Weights of a small GPT-style language model, trained from scratch on English Wikipedia: 22.8M parameters, tied embeddings.
Each number is 128 + 24 x the weight over its row's rms, rounded and kept within 0 to 255. Layers, rows and columns count from 0. Numbers have three digits each. The size before them is the row's rms in percent of the matrix's.

# layer 17 MLP up, 1280x256, rms 0.11, rows 1055-1260, columns 32-63
095:143118090145125123137136088131071200185126190120125119123145109114141136162126136141108106125144
103:139102093143141130162106159116144109184099109133129134137073105119145143153119086181106128086158
103:117108101137077082122193107119118146127149139151109128130087128096159118115132162122180122150135
098:144149143094146135102164149141141110128113096117089139107138143137135076125158146129176166097105
105:122115174154153089119141147138102166137114091158135089146123117094117103162142141157138123126105
096:179133130109140095125135163118128128126147097109099103090135104114107114122126108165143176140127
102:137098088151105125152134092137126115116108159088109144098125097100134100186150160152149141135159
101:119113177100106161142125167141106154166133105141148119106123107108135121116117146148123184083144
100:103130124104141104097151127131121108135167115153114126132138120100124130171106155141119107166134
097:103111134164138109152142094138092147117093119111109121143070089142085122152125134173152122120139
097:128150125162166101101141103144108094147153148143078126134123102096113082108161121129113129134130
097:168162111113151110114140166128122140134124148124089131132111089078134112099141115141149155124104
096:143134107130125122158127134109116155096151133150102111095101129114160126163150108145097154108195
102:093093104127109121153125164132091177136148143145107157155113111083165095142159147165130123143173
099:163112156168137144131121133190096180132115134164160158161115077119126108125145109139121125109167
106:161164061117147140136140125112126170136105158111120090113142139128104124152136122136144158112124
102:090109129120115157120131116156108138130119095115078136128120118145139116192165085152126117188198
106:150132107106144085102113132165085116138111179102129127126082165150127137110129166139216169128108
102:142166112126123104106140131156096121166123179105141099102132137147134141083133160127141130119159
111:138114118160116104156151135122138105140110141092134123126116109146151111118122124121135178127128
097:114106125112123129159135161132126163161122115151125090125112150154115116105137151175170108138093
099:157133083111090107153111122140099118151135124090099151121108068120124138168158156128146172114164
102:111121138157148149162130122129119141111125150083106145142099132116150131130154143114119151134091
096:168101116105120096148089134075137153169121119145139100105130144099127099131175139140154154153154
099:125130127153114105167120095113084125156099126137119096130085090157117094124157210155166131121127
104:166137066133145107115113163085100140148138113126078168118141128082207109196128152128104113117116
097:109137130117131135073129115097119147109133102175118109102134087110135109111158105138133080115091
100:133125105133168146174099104140109138112111126106098111095143119124168115105165164129126209134106
100:153126127134144096112131153097111081139101151125118082145141089117115144129144121122110124156184
099:108136081121115139144088156158139128132123105137140113133141158148196110110158141130158137106133
102:103161143096140108173136148139119136131138125142151138109142107089121126109141155169120133107125
107:099145132125160117115117147152103175102154141117136139130112119144116134116124126122159141144120
099:188107143148165119133145153130139139158132114141151113127095124122139103121111117098109182097140
099:130113144148201111120139132146080143143071147095127147148117120118101135112137160164124130134128
098:140125109092133189143118120115118137155089101143084146094121090143113142084110141126187139123102
103:196084134086163129122156117109132147135135124108088153117159109090109109174122142162186117141137
099:168131106137118069168087104129149116159162122112105088106061126087171141106154097136108131147139
106:132147133163103132158142132132139177148100141098103166105140089148118073151121133159131154103141
102:114170179168148098126122137163123156143100129108119143141120130113129151141154150164174148101164
095:171138162123133163160142126144117127115089107136132100117083115106104130147131162147134135147123
104:132144154159103125103126154146134146146105085074126120103146098136144121159161145123147137110140
100:142144137103118139110161112135108126119119127144111144103119122125127137137128151139145105105131
093:161173134075132105102141151101130143190097143139130149096113156126132116115151121109192096181154
102:145178106143142149184135134122144166132081158164111139080114118072113064139152144117153124110134
099:150133149150130128130148114101129103117143163149075114098141134079097118149152159111140166126141
090:121082096117131157155153178094137157118103139152156112114153129120126168090128148151123143127134
097:167114068139129138102107141118131113123144182144078146113118061127196130182142095167136136100154
098:124102145083162144151107146147105130132106133101101156135107143103117132127173159145123111102165
105:173122121157162146147151143116138151138125147141119139151103122133085122140151167105114147144131
094:106107112120097128132139163142120127174110127134125111117111130051143130120106098114116104148149
102:143129134100145117106124157128129108119105155090106163156146095157124148143118122138160117136126
098:118125127105142126142147154086118157162125106133100152114103106126101150101131092152126158158095
102:135111123148164173175113130120136147121123141115127106103095101075112142113140166134125115112158
100:097132104110084121173126108095149147176096146080073143099098111106138113136130147081144126132167
112:150120132115116123160155123109131156128113126146115145118143119114158073147142128173151167121169
095:126124159130126158125114123134123109144147149157117119134129076100129114152144144141103158111089
101:125117123107129112119125183129120116162118157109117120130104137108153142160175139122100109135155
107:111150159168109075107129155132111147163111156125117098134095121114138121134144115137155181173128
101:189140121125156143169130103135106114110143123105131117117149117104135092139126154140148127140133
100:167119117130153132112150153109111117121081108074152124144119145126163091138142140128142140160150
100:170161109070140116132127161107123145099133135119100117087129125120114086092087139134156138115111
101:119151100174164124161105136128153101149098169124110124113152123119181154164148147103151124110117
104:135135150112108134127167138125126111139095121131120134132104131119100129134122164205138105118123
103:115092109135139151131134115108101145206093094143139126124121126144130121116155116121129103128147
091:113083125169081140086120125129115114178116140193107132131116111154178097130149081126104137118153
105:097131147141099119135135152127098136126110131154131119070143112122152107117140125126161148107118
098:114130110113132139145122145157132101143138093096169196102141129137121124172141086186116122083124
106:180104107153155162106132111141143127139084117146099090108111060108106132103111143150176103158138
103:093168109118116127104094102122151121135144113136108125182096095106157114135115112121133119109184
103:103076073112115119170133114144128132140115160122123145150126091132166107136155132119094195124110
106:158200098115096116116120133140106106157109102090113110127111125155118106130151131140163119145111
110:134137172132118118110091143138128124116110074139143139107138076109163144172153164146142109158111
100:137121110170105126154150155130127156171125140153128126092122155108141128086157163162136144147107
101:136114098125114138164122107133105155153147146118116172105079154089152118113120136132104137160128
105:151107131111162161140155158119082142128121142104119108142134129147140149171134138120157081087113
100:121088085066169111111124107126133132109105107142114141112148127065113107104147180129118121135135
100:142140096112183109135150155104132141117148153067079151107098117102137145171130141125131164111118
097:122147103071130161169095154128095117118085129164119131111142117103100130133101138141136149124152
103:157152113140136149124120151129138119123107128092154158155095125101121069098094159174121126154161
097:129175095110160152118105138185137114085130118102128131146114098130101062120166115146153180107130
104:102131152123132136158110124175131129171114124113099121139141111120117110110125203161151147115167
097:168145147123151126100126124125142126143097135148139141102094145114176117128139147125163160112120
088:107172123124117116131123121122120133158127166123116150100085133102144128139127129089128133118085
097:102100118168137096160105144131100118128142129134101147147118112130132164110106182104108099158173
105:136199115158133129123117166176130120134132132125119156120097072116104145134117133114175138139165
103:158118121111129147116099122180120133164131137109090138127138136083138084144128165122142127130129
098:127133090138147157101110187123126120146116144093106136128106144131143121119159142149144143108121
104:091126130129123125122171164143140120126106144101120152139078118116155129151160106134153116170131
109:132117068139159120143128119133100165137114112164097154126105106102119091147071139132108126085159
101:147126116073165117176079128123130115133097171077115124098087097104108083108107157129127132135143
100:147101133112165128110156118123126141177138098093139107111112130117072159122147150152147134152144
102:145181121132145106135117131145121148135137120138136159127131090146158086115133131153114111131113
106:133103160110127172167135147102087186162105118108098115146174091133120115147131183183141160131099
098:164100103121137114148117095184144145144139143126119137147165125142131131107137171136126178141149
102:106117165125148101116134142146147152143132103107101097134128139107127110172155146086147129136136
107:142133122084126117131161143157131111126159141109129152159103123098113127168099135170116109104140
098:130093130118134127133136128092132114123112177145131145097134147122156121152164182119092199137174
097:127152094133106115161109109099136163128108111161116138107129088138166132159112141146098149104138
095:164115086111167154104143143130136133116161104108156136088122133087162136165115119116133093138152
105:140116124148158142137137168130117157145131117109133135074163087109143070148120172178165163115113
093:130121107100114135132149133099082142146117114148160162127109055104116095168174113135109126142117
107:122156079090161102082106163140127115134074136140128170116092123134128101148132138137131144112097
093:164139152125174118141132121133113136120119136133108133107123110155170139096118114121114116139164
098:132093179139157135093143149187125139146114168096090104148108113137120115139111149153129139144168
094:133084131155162140116129121114115141136116109135084125148122137134133143133103132134139168108099
102:102102083106111103139124109180089098135137136121091140126144131089116084153176149094152156117163
099:168123128089154147106140134122135134140124146137127085127125136124128108099088116137180134100136
099:165171152166108182116106173161135143104112089113133121147118096128114121114149124113135134103093
104:128149135072103114132105105173120147113137135144090152134136116107123126172166120149121146120133
097:109111174141125131173111103121144148125121085121132131099113097124134100132132115142133189099155
094:100147116130147122126151101131096153167099181104127113101102100168112125144096105131141193118125
101:131168122124149107124123189100111171146140103069153125074126106121111147187094118112139130088126
101:085134099081144139157138174125137151142081197111094123177121116121136120106153150106146109122137
103:182122136115140122152147105164105129143126172142078130085080125113125105136112164124170088127140
102:136127103109150092093094108141154115145109176149090122074107120135141124149105117126129104115177
104:100107115119086117125121184110122160112080136139103146112161100101146085102112103145092138120149
103:139144104123168093141144194147130164150058120160147120118128112115112167109110129152107136133125
097:125126119103116069152127122154139128135130116124082143109141120134128117127129094143152153143154
100:139140122134148102117105120148082141128105104135072157097129095114185107130153167092160102186151
094:104099152064139143122126136132115143140119149138091145065108165149103118152160094147112172150154
100:147164109074107136124114113117126124193134103143125114098150134118120092145178149134141142140143
099:133115133118152136165132112141081097121148172111112112127090126145130157116138086126177120149133
108:140138132128141137173143137145125132171096111143084169141111130126119123120117137126119126103082
103:127122121118166107144126116151109129129122120109157131137142140105129094141121142183142138140116
097:169184182107103104176147158178143099121083129134127065106121142122155101125158148139144133136132
102:137126145156123116135156162111107194182124148155118116111105094168158097100137203092151158160113
099:142150136166112099137163167159120136161152174114082114121127126140135153131156106149183117103135
087:128156080094105163118123140131127114161110117103119127110141124137084081131118182148141118100107
106:092142136160131131144106137168140145120126131147109104120125133071121118143087140155156181134134
099:121143112080140107152094166115110138147116144161063101066107110150126096098133082147113118105179
097:165131121151130122129150097128118130139127147093118121118125102097151079115127120115128159162106
100:187096143140117154133114133149125153128082083129110114117111111140151133113128138136169169158132
101:101110146106121133172119118137131169115124091117099144087131146091129122142166161094167146147168
098:162100164153086116153171159093091115140120144113121094126130112148116117177135138115146193149113
100:127127132139082132112121136182044175160164103130134098093123090107140095159152107130110136150114
096:132111097140137099086128116136105102119075161090123109098151096133136082112173154171186157147131
098:148167139142144130151123114155140123119147102136083148159129097103111138136117159122141147081109
104:148131107140189151163165116136127163156099128125119160090129136111147159150146151163137152139182
117:110128138117121121147105176129113122139121126154125124118140111126131115121129135128113133107166
103:150121109144119148098152133089112112162137124154135142137144112086193092154126126124107151143122
100:129149116176119172158123130147140109142128133148138127120091098124140136143161145152148136113146
103:129181111108181142131156151108128130101101095122118106105080122146127116134116143155136101092105
101:145095114147166131094210121116100145121125114144122132132145089123102108154119141114159104137119
087:161069111134118120110133140154132116169127123138146145120112093136112142097130128129097137108159
099:166137133124164119177131129082133120129120206090139138095095128122107118105146113128125111133176
092:114110133108160131113170117142074155124089106095143121148073113120123140121108155136147142117142
101:135167128123132134142126140126133103128148172101147133137096103085140095150123107135139121103126
095:149111121108160159131109139148124105130123151155140076067123116143157114119162106136138186115156
096:147137170142110149122130119112079152148103182127113134128127115107141117131128143123132147140172
108:133127116153144088153129125100127187148132136125111100107117131143170152159154125107106094166154
095:125142141067148078098163125140160139117094107142133143092134115106161132185107171155123101197141
093:121105067137173132111114110138100165154107110179110138093155108102173146103129113091151130153141
103:136113132095104161122114136101087125147100143091103061118129096121168117128169123139130108153157
099:132139129104146143101171148174124129128104165114089128112156133087107088134124152100150181104123
103:128125117105139124154106132137106162097134139104118164121119142172160127163111118137163166135148
099:133132119125164128155084097139074147121127134144129098147076143104147098139137129107151122112118
100:108129119156138115144145110129080141100120173153135127150082068100119101186114117141148142170094
099:178133086116157106140141131091116139158140105136086146105105144110147157152113173124132093141171
100:116166143113145102156131124134118168106096169102147124159108125169133119110159167126169192100136
107:104161122084144119118150114187118132113105137073143143178143138115114107126167152164184131133116
110:143122116125107148136115190124133128152145112125126125121101095123155119176181144125116122150105
101:132096119122138163098178141116095109143095150099139150125122123122143142164133165162080125166136
102:128143138132122101150162141157138199129120132090102148163155128082149122093123149137132148188124
100:087161109131127173102121163160119101135102138142164148099124133110103067131152153132130139121101
105:168092136150129167083140111141104132163116136135098137095089091105120125145126141174145109116130
104:099143137157123120140153160100113092167117102154158095121132123094121146112173103158107134143142
101:180154101139115149109151132129085094106150167110117170160138118134123150151106102155164158120172
093:076141091131151128122118132119135133139117121146123138101141118149176119095175149117141128123157
101:126143114108166106177115186094123146137113119125141134138126144118100096148140154121146086135127
099:180135138137129096121135133123081113138114127149109150111138082135124129151099125133134130164187
098:121121103137159130120133142115104158112133130139093152139136103122142125151123098129150096145092
104:094117144112090143110149160111075138161113120124117121168119122100102104176152159134102129132162
100:176096135144122128142141124133111159184108140112081192133135103101117101171144121153104148119105
105:094118101097099114176085156121099175153122159146083095121130111133130083114182159132135177098143
100:082147124140148124150110182124127144134098114128163100116124085126122119126132165153143105108073
106:151096122092104110116157135142147119161094133128130105106117107073102136119118113129145106108130
096:132105127112150163117140138124101143137137146172121112113094132127116114165153112143085137098168
102:109153166115141061126149126112121142101126167100114152128088139145181124142146138116124098139130
099:151105101150137143187156119090086164118136098122118122149113118154115124125129142142148123169117
099:151141128104119176128127129127115118132132140128142147117140114121085096111122144124155181133158
100:143174081118163138132095115064139136141129165117140161121178094097137115147133143152145141138111
096:122167099094101164082115157117134168130127106133130142133180134047132083117117136147180120143114
104:126096149163125143176141089132089167169120129102106124116143150129146178120145149122131137125153
101:169111125112123120134171149122124132137118118095103133086094097114105103119130126128134148102103
101:141132119156145130126175118152126121158121205114127132119107140117135137137109144083110183133140
098:140098131124129080114118127117110110175138143101129147138091093112140069133152151134060138111109
095:116128124133161128136136139099128122149146151091097105124158125122151114112124130111119125136147
099:109120159142124115136150138125121100186098128158119117123120112086100114149148115157137166119127
096:122134155113126123120179130126097140154124128166131160087139107141120107130139132125112149109116
103:120133178097127129115160132105122143161093095116148122133143108141126168138151167167161120128108
098:095157104096105171158123117166080145121099115183093107106105125141122093120177165168161156108121
103:126161077086119079141123119094125137144130155116133112122122103121138101100119191145142129130094
088:112124151114137136145164150158081161099139124122117137121134072119141104085146151133115147131142
105:127133130170143160124186131121079150144104144104116178111086103111143135111145140138113137125138
100:136153069142126141085128104108134153137102099106100171115139112125089088148144131144194139124127
103:127137150127134112144128164166109138149120143146136104146143150141145144106083124110137209181106
098:119125163128111130153181150147107148136097143127082132109128138070081130125130137163154134116144
093:126126145120124095164145168147116156194134102145096135148104095122146119156142096189119088124124
108:077132150109177107157120107119125163154112127132116127112138121066140150128140133149169130158116
102:110114174109156153150138123162106118115137125105165107168130137122152080141106143121155164148132
101:114165116080125127141147119131120149139123119116120125100103106102120104165153153170099147096139
103:163153144159147122160137090137095135151085138158099145124078107154137121117122164117136126130141
097:119145113148140125146180098159122119115079171130092164160111119145147135183090113132174105151141
104:110127160137092141163127154115150134149115147126144113096119101109108137126173135161082125128113
100:123130116163092124119134092111132128124125142147096151136115087093116068156144160118107115160155
084:137159101154156105118137117115070148102143151084118145142116094168176119133117166125110143171125
# layer 17 MLP down (transposed), 1280x256, rms 0.115, rows 1055-1259, columns 32-63
093:118127156154111180169111103122125140142094130165140160120152175124154154070161133108203098100124
103:120145099151136084157114126121158129061129100116175092137139145107158134129143158100146106143117
106:152159114137137146092174144081113112135093119140136111170129120135125136145117128129126169121108
098:149099133162112121144154055080092125141082157112119148152125138101133153159134091101117079144133
100:126091134103128125111097129129111134150107120088099131122171086123157172105121150122146126116123
089:126126120146125166149140095111115145129157145117173068105149164128143122109143132163137181104110
096:110146127144144110150088114107137138126102121139167102144125129142109134143125147092102115136091
097:141125128100176142152122114101102096128111117114130133107122150103151114136155160078140108149159
094:134159151128121136100156138144088114150134151097105170128114140141088117100137120122131086126128
099:130147119159122154176121141133098130125112136088113132141159111100136109071160109078066108170100
093:160120150114085125155176120094158149146118096113155197133137128090083113055148144136128124154113
091:143155167162129111135128129135112121080121119126138155163163115125127074165095144102128136119151
093:150164147121126147147112149108114112195122134129166114192131158117123161138094139139121112155171
102:106113143135090126110139141123147127126163133170156160147121132114137062126099136101168129153131
108:161146093134084164074115205149189134117135111130125158180128095128148124129164115113120142130106
105:130153100160146137122154143119128088151124130154123135120145137145174143122137160102183123160155
107:191108098118111162123106149107170133117117149147095108104166132116159116140166112116108143109165
110:136112151126135113138138154147123131140092121097162131110140121107079156087088131136144136136105
106:079066138130169151116100162119158137094079121098123116081151103117143111116141105130170140102072
103:142119181148115111103071158123163127127142101112096111142139126119160093129115128141151159123097
105:128094135106127139116149132152126135123137119102131142128126120114134148107124192122153178120118
096:163096113099096144116104110142108119127151115131190142120129160136152134100099123132102131070145
103:145131103127094090147128188113150135166172147127128141143073148136130115108122136118140096121140
103:109117146156131125114157135130104140133124134109129143107109151124145103090143138145139124153141
107:127158150130164126162154089119092135132145141144119101125196123140153138101105120131122064145116
107:115115122138156135111162114139105131141124107121109106130109109116122134106124163081125138105150
093:120126114118128099154145154136132102144174107125142146131101112162134150091110119063111169127103
100:117168108100086131123112159130099122141142129127132162132141134103114093161140096150125145090129
105:107133118122122162102123141106148136100159118118134086156171126139121100116122118100142140131116
089:122133117130143103126113147124107123105137137146089104121162119194144115145168117122129138112128
098:165133150130134119084117132131120116130153126105144143111090138167094096113154161167055103083128
121:079146110120071117129084138116128099111110135128074081102125111138123149141131106113143103145129
097:133144155153124082144148174129132155126133111161095089116153085140143181165115104148134100106117
097:114112153133133102111136144136185134133144116165129114136150122091117103104125121124105087098164
096:073134154140147114128109135105135105095125156102059111079148131173144144139147138126109110133094
104:116138141131118129152130127137087160110126097111110115121121132144099126092125133111143090087113
097:110158140128129140103123117123095113137123102105136133130150113132070079098108149134155145129149
111:133076166145122109119124134105141124079114109106149143107049160114167132153164106130131121112080
099:165138095117144146163103138085121114114114143102123120156122096125165120118109094101124104074120
095:109124129143134194144112174136183131133100122131120163083127099138132091154157121192120107132145
118:164128100132156150115144149158164156119157125144137113109084144172110169174131135099088118123089
102:147118079171136063121096157142100107148102106113153167155141135167111092125128128101097150125128
094:094100150117104140137072097131158136118129131132127123110176115128111122086131116128095111114138
095:123173113179112180106114110108119120161143132128143123143120134119113128105119125155106133087190
099:124156148171149137118115134161112117132165108125125180107114156144084142154179145138136145091108
085:133117163153126117098117101142137081120152131120108131114139091155141106095084137129133148142131
095:141164129139172136114128125135133124158108080138148089110116122131066179133096123108139091118083
100:115157113145102108150110121134123146145128102094140108162113115171127130106117111143140147089105
102:159144125129143136149107123140140160099131134101133119125166134104137162164136094146101086085140
093:148125100119127131146054100099152096117151117146165139144118110135127123120133112109183102111152
093:149141163096144120164141130136165130124142170182115094122169164154113155174131142145124165153153
091:129111152130110114130086148123127080120146097148137155140118087138082139151132141124097097125118
100:149107115150170126118110165148114203117161111114139125116139139125102110152142161120107104087148
099:153131106173104108117145144116098164152164103154151134127143101115129124099136147147145139086153
123:140143111147143097126094106150128111092143103149115156122139132168147104117113137114140107116134
093:114128083132149115097134124127115107113165130163085136150103158118121125125166164137174088144145
101:107138086124100156120093141085134097096133143150129114139121147136159148156140109143090133114112
120:158153171143134160102137112142114131102169135134106102159145143112139123129102122116157115155150
102:150133115149130105119123146126132169143165095114134170078127150143137076108079114144154148125125
103:146151128133095119137085136177148117121144148131157099097131142169127132118151128108122123136096
102:118141083118140124118158085124090154151123134125161113136124122164135111119133170119123143166106
106:131143143119091170115122133116121100127138137157112143093120123090127139160120111131102076125116
105:075106112171122094114115087167118073141111164099104156128092167123119154146167125126137162120177
110:090149125164142119154113140130100134123106137107143136113113163119156118180117166126163113126121
090:134137112135181143174142121149128157096113125089120108113162148081078139139093167138154100128111
106:110125138130174101087123134121120129134153136115103119147149126112128127121136190146132163152105
087:132136170129111075152114138146107128112124149117187138121137165102129154123081112108107139143123
104:103082138167125125114163100107121092129108139135106103106131142160121134074140121113135135091064
106:091079146143140151129144129136149142110139139145150104116141135124131158177111093150112151120129
100:163120135135085133123134193137133128121145101115128098137146106190085102162098133142156149129146
109:142106153098150112124133120097135138115144123104118122221139133134103173144132086122143101113124
118:149132099134123136125178117160114153102134119130159144109095123114130109112136166160126171138095
095:143142167109125136132097112122132100104144185111166102148132109128100135120096170125153127146165
104:144146182114118102128113108163133108118101124176148116138140122095148178144128120168133133095174
104:147106123129094131105144130152120108167120137105145142164124069126123151111147145169124148154128
108:144099159152166099132136137130122107141135082108131113167124109141166133102175151132114120173129
099:089117113105126105105089125130106140144149144121166174148115106112080081132113129133131113118118
092:111146165148140171110160147127143101145116117080112104114126104163118125128130139080133131097072
099:104147125105102133124119133119158122150113135136149111097180100155121165138128127130128154092057
099:116120092112125143122144114108148105142098197130146090111136102120185179167106108126145109142158
106:171115124144121133144138124147095111141082145147113129132145152094105139133117142095087125104127
094:104108108140113124119138111106130146101149149132113137161174161121126101123142140143103104142157
084:103122140087137188147144136131131128125084086117173101152122121127135150184123141113133122086141
094:180192113159098131127117138136125091178140113139110123141136130176125156134116117104133127127096
106:134105103105129137126126111098182123139097130088108136112161140119078107100097145091134144145139
107:128122130136120135121123147099130119115113120099129146110111125144134103119098100125145176132150
091:129153170122114177153098081108152140115165096163146103156138142125096108109126141114157127111108
102:118124146148118131129143110145127128104101119117086139136150094152104125104131107069132136083095
108:108176173153111125090165180138129150151143115113121125143112149121128115146137156119134142123135
100:156109153142062134129108131161116117145118141140132129124105108098128133119128115138103106154121
099:055116123122132130103149138137147120095079159110139082181188081116108103100102145120150112156138
111:106113087142138126127112127134094152131120127129131124139122139152106117187128141147132103138125
110:114149085114137113101137101143141166140118101152089154132098113095123114137187129128173103096124
095:145158120129184112152089065108105098114102107117105145137141134110139083105140093127126098108139
104:159135133102137063129117131137116139117132147140112118150139134107112140125107113125134126109091
104:094116131110122116105116141129122100097129077130152151142156132164109120117127134086146136127128
088:095108142109112130152145139117123143123172118158112123103163171119138162096129085140102110134094
096:154138184088113144094163119165095146112134130103181106176108123146117134128086106113112108126097
093:108134128108120120100145115136103130118137109099135139130152102121145118156133123155132086165088
109:134107129130121145164123168094143095102114148199117156140149126127152119154162150102122149100095
101:139104073155169157101151118113112106113152143097158105176147127132129131106076118125124139114123
120:095129145128146122112138124146127106181111158114125116133117136169157127099111097108044123112126
090:099101127100093145163112110137132132148163129065190088137102128097121147101132119139172162101161
103:115136143126141128095132163146126122107164135115138143161194111089148100145125144124103107066114
082:104067138155133065124173148124099133155108149111143111121181108095134124162078091124111169141151
105:142117146104092142143168150090101136139089113127150137108144132119143178113157070157122158102100
101:176134115137140123166164183123161093121097132125163156111141141142163145152113162109143143136119
099:132138103097111179094120084144161118165126101117151129128087111110113113148132134083103161085148
101:123095081137158113141169130155125115182137077138113134146142125120116097127128138164083103123168
087:111112155107180144107121142148129140129143128090151172149116116136146143112131132125097150144071
088:106087108126139112116097117141090120139154099126143099110146161141128135174188146133150141158157
100:094121160127105139135131156128153107096117164114091125149128151131090130121152141152147098161139
103:153124172122110089124148068090130099135148101157148128112098133137152127126084149105139118121147
097:130130145157130128100095166123102090138137089147116107104144177135123136093145171104130163100102
100:126113127139156146153138122149122126105109096123166138150138149135101104131192169080087120105087
101:109113135147099094138145165145122086100149168116159116163145129115100147079102154111135147141169
112:110150132150151139073160117099111105100118127138109113159131123129115109125146113095154102128140
090:174126094117130185135129179140129119152151134130155128094116062083116143166116130113118113133126
097:163147141102127117141130124105121088165159154131135096130108106179105138167167164085095086139123
098:153131086122118142157167102134139105171132121111129123175124150114085138081105133145115151112106
110:103158130122133141149081104081126150091141115166120155109150122151154131128137133144187122106113
106:154138101103093144095091122130148116124169107140166067092157109168155136132089136085136134127128
098:178128063121109118108108120112106161154103148135122144099168138160094115183145125084123166110099
094:107152097111130125097100117142156096097085091137123099125146152128133137115184111158100144137136
095:130133159115130149157177148088160113096115064122156106133160123119136123206083121152125125110150
104:115118085091150140094118118151130139105166136094103153085137128120164092133136126093132154108151
101:108160125136126143100097124149122144097100129125134137129119163143089136079163132116138152131132
079:093145170157153132153111125119135126057156109152108157119124114153127189143152116123100136143154
111:094166143138154135123129091109124109090107134136122149178150136114128108122159158142127097128140
100:121131123135122108137112129129154091132141137135141105132097091102102124133127147105115143146119
091:136129113101136095119146114153110126146139091122119144148090126130106179137145163108111141132087
102:129130097104124124132106131101156115169136132197134102146114107112154111108099166193123146114111
100:130140094115137144099140141139120153134083104105120134099119121137129143129137146103136148122107
099:078118174104128073136149114136143154144136147100172164122107138100137074106101123136120152097113
100:106126158131138152179126116106143155119115154143092139146151127130096121106111157094140140163139
092:183190156143118134143118153118157133126110153131133157139117115148113100149124090096119115096139
093:129119143166127182150129122120117134121135134161170111173168118095137152092126108132129103158131
104:104105093157137115102077129124148125082132130081139122129091114121123094107160140138102142099095
127:156115095165123074160139113119111152168152104134141104153139111137082139142174098123087122133160
102:126131117111111165105135154134167102151134147117170106138147106140118110133125107085139141099126
106:136141100132134129158141106153109148135150130125149159141076094135113118136137125131126094138132
112:121155171084102080157114173137109113142140118144153151147152126114115114114064155110111096149107
102:169120125117109125128117137171104124129108102103116120115107123165123140156149126139127118143093
076:144107086112159171115130115105103142094123138102127090080139149106094163103121136131149138094120
099:158132113153144095139099146156139086099132143150164128172148104150160114150117155136133163105100
087:144131105171067106149112136126086114122115113116105143088116128124112146123138113100152084127153
098:113111124143078117155079122098142130131149116113188130136137167141123125166090149136091115131136
097:126098167159147160105084183099104128119146109125139133108162180111158106139126163144119119098124
096:169124101141149093175116120131161118134139122138132145113123092148130132127120147154132135111121
118:147147092136158087135147144138128177114079128097154106102129099174121107118115117125113147135113
095:114135115156108169182103133160106139120132097070152153135152106141106154115134123092093155088101
088:116142124128138126167139111133119081137145109147127153145117082130118127127124108125145125099126
105:165169097138125126157136127061147126125136142170098150147117162107156127127121122122114130156122
104:132151116144110127130186126123146116109079140159103171107155181141151113141134168114146116140095
106:133147123118146113135119106100159134149125083154115108136143129113114143145128134143138139135164
098:152112122183069101134082165128110126093105156174120132168148120089166126094122152131135192138103
110:113111122103138135118135158118136114108145131129139138122133084114116122189152091137154106139138
094:135144157125049105110097149146112091119127175111111124127130126137123100114102081095174089126113
099:112136125144115162119154124159104139123138157117130125115111141125138155117097116109136099119170
111:140156147140157090118123109167118103159147123140107118126151140104141118130141149144118098154177
108:159134149139136140158111141106098133169090181074104129113138134074106117111098107142119133160145
104:121149148177112138167118117152114109102161108103136138125078117114152115114148119074104167117185
103:160134171135185129115146144128149179125135125112154152131154122099114117123105133141155109150117
099:131150125085114107099116153116123140117129126107095136100107135084096146135092122115096134139185
112:087128118142124137112084154152155134150119114124139098125127128130127127147123138114121092105155
100:175089081119172144131118128129098163148123079114142132102139097143139116132118164111128093094109
104:077144168097128137097091137152153104141116079137122069154167159115166170134178128154125100147144
080:128146141153113107126071108119162127131104112184112108200115124154115127092105091061114139130111
101:115117129135110142126131112123131171123154119162126125137121124155141148081144130079150166118111
100:138137111156137088136120140134140131141164177091134121144107130143140147146144157157129113123128
098:148142131127122147142126176112153162101098168134144077170160101118097123108119165153125160148187
104:169137114103116107094149115173126139127119098141139151074109105167152146128110133116143141152139
100:135119125147181128145104169111126086095143156110168137176156169153144198137164153125138152140113
105:124145178128106106116120126124164081119106080158083138113148123128102151129133095116108109162139
097:169148137136116138142165150141138111141149130162095152154129131137156151133133113136146104156122
111:118107121114135158115122142129112139114134128143178141208110105099145131154128102121101126121127
095:099088114121066124104153110116138145120178194112157089084141129125069125131090130126153168131138
105:152138102102148145190153165120125151098148164126133112138154133145114120144116156153172118094119
095:102124130142104169108098129160144138113124129153089129121095106096158103114119077152121089133119
095:062166151109127160162184146138144093051197112129129110129076125141119128152115100126153092108141
099:137132116167103110128089162110079118099070161163145144148109140151089134133150124101133154118108
098:092139136131137115147121117107120112116124156185134132131087112150125083129100162142138087157134
118:095142125104091134152092114107102130096177095132084127153123137133124126158144135134121134125107
104:104161126130143128106171135125157153173088114144110138110143148146146137128137117107143138118108
103:122128155138129133170093110122140133091089115136128124091148122133142139163168141172153103108112
104:116095162108130135137150138108140097100105126084140159152112126136135179145143183088155123122102
097:134143117123113113124132108144096168116113127121149132131162127142123093127060111176114150126175
104:098093113120088138100157114114148142144142161143123117162107145153135140117137154112116130133095
092:131130096156121076136080148146114151108129132107156127088085153151145115117131089149138108122172
106:139119095131135140102172094156138171148127089099113119154053152161089136148113105152140124113113
096:076155140130115130123138117110109160087149139150088167163111152123101090125154168129099123154138
095:130126107117118145170131133135117132165146136140128108128128147151091120147180141089095144100151
118:121146117160126120145161144123138133151120130129112119103147115184148067120155133142106142156159
109:153109104132142142123123130166157091096161119120138114125111149140144171119091125106109147101126
102:149119083141178151123113091117141121109146150126139127107194083133164142131075131113133104134111
100:124140143123136107133130084097148146122151138111115165099116162098171100117152161123101131079141
098:148090128133113139117085150111144104123131164139131121158128142138152100133101143116156127124128
096:117152133095115118109131115150098125114132143174121096150160186105120140145126145113141120157153
106:132132119096145091168120111143126122152117111123137081172120124136128090156120110132109124163117
112:125121080131109122097132142144088129107131121115108175171105130110113085121109163115140143134123
103:150116145155104177094098126120178111088182116177145103176165085144158160145095092120147142117144
094:135135131131107138087127166132104150128152092085127139097145127074124119122132098132160103155118
093:126099133154151126097074132098118139088182108127106113115119138109150123159133113117114113142136
108:137106100082131148122144104126134123153122092101150149127124133143155126118129124120097132143129
100:109151131114115106102124115180144141155080122122146126135126182130121105113118111114142123116103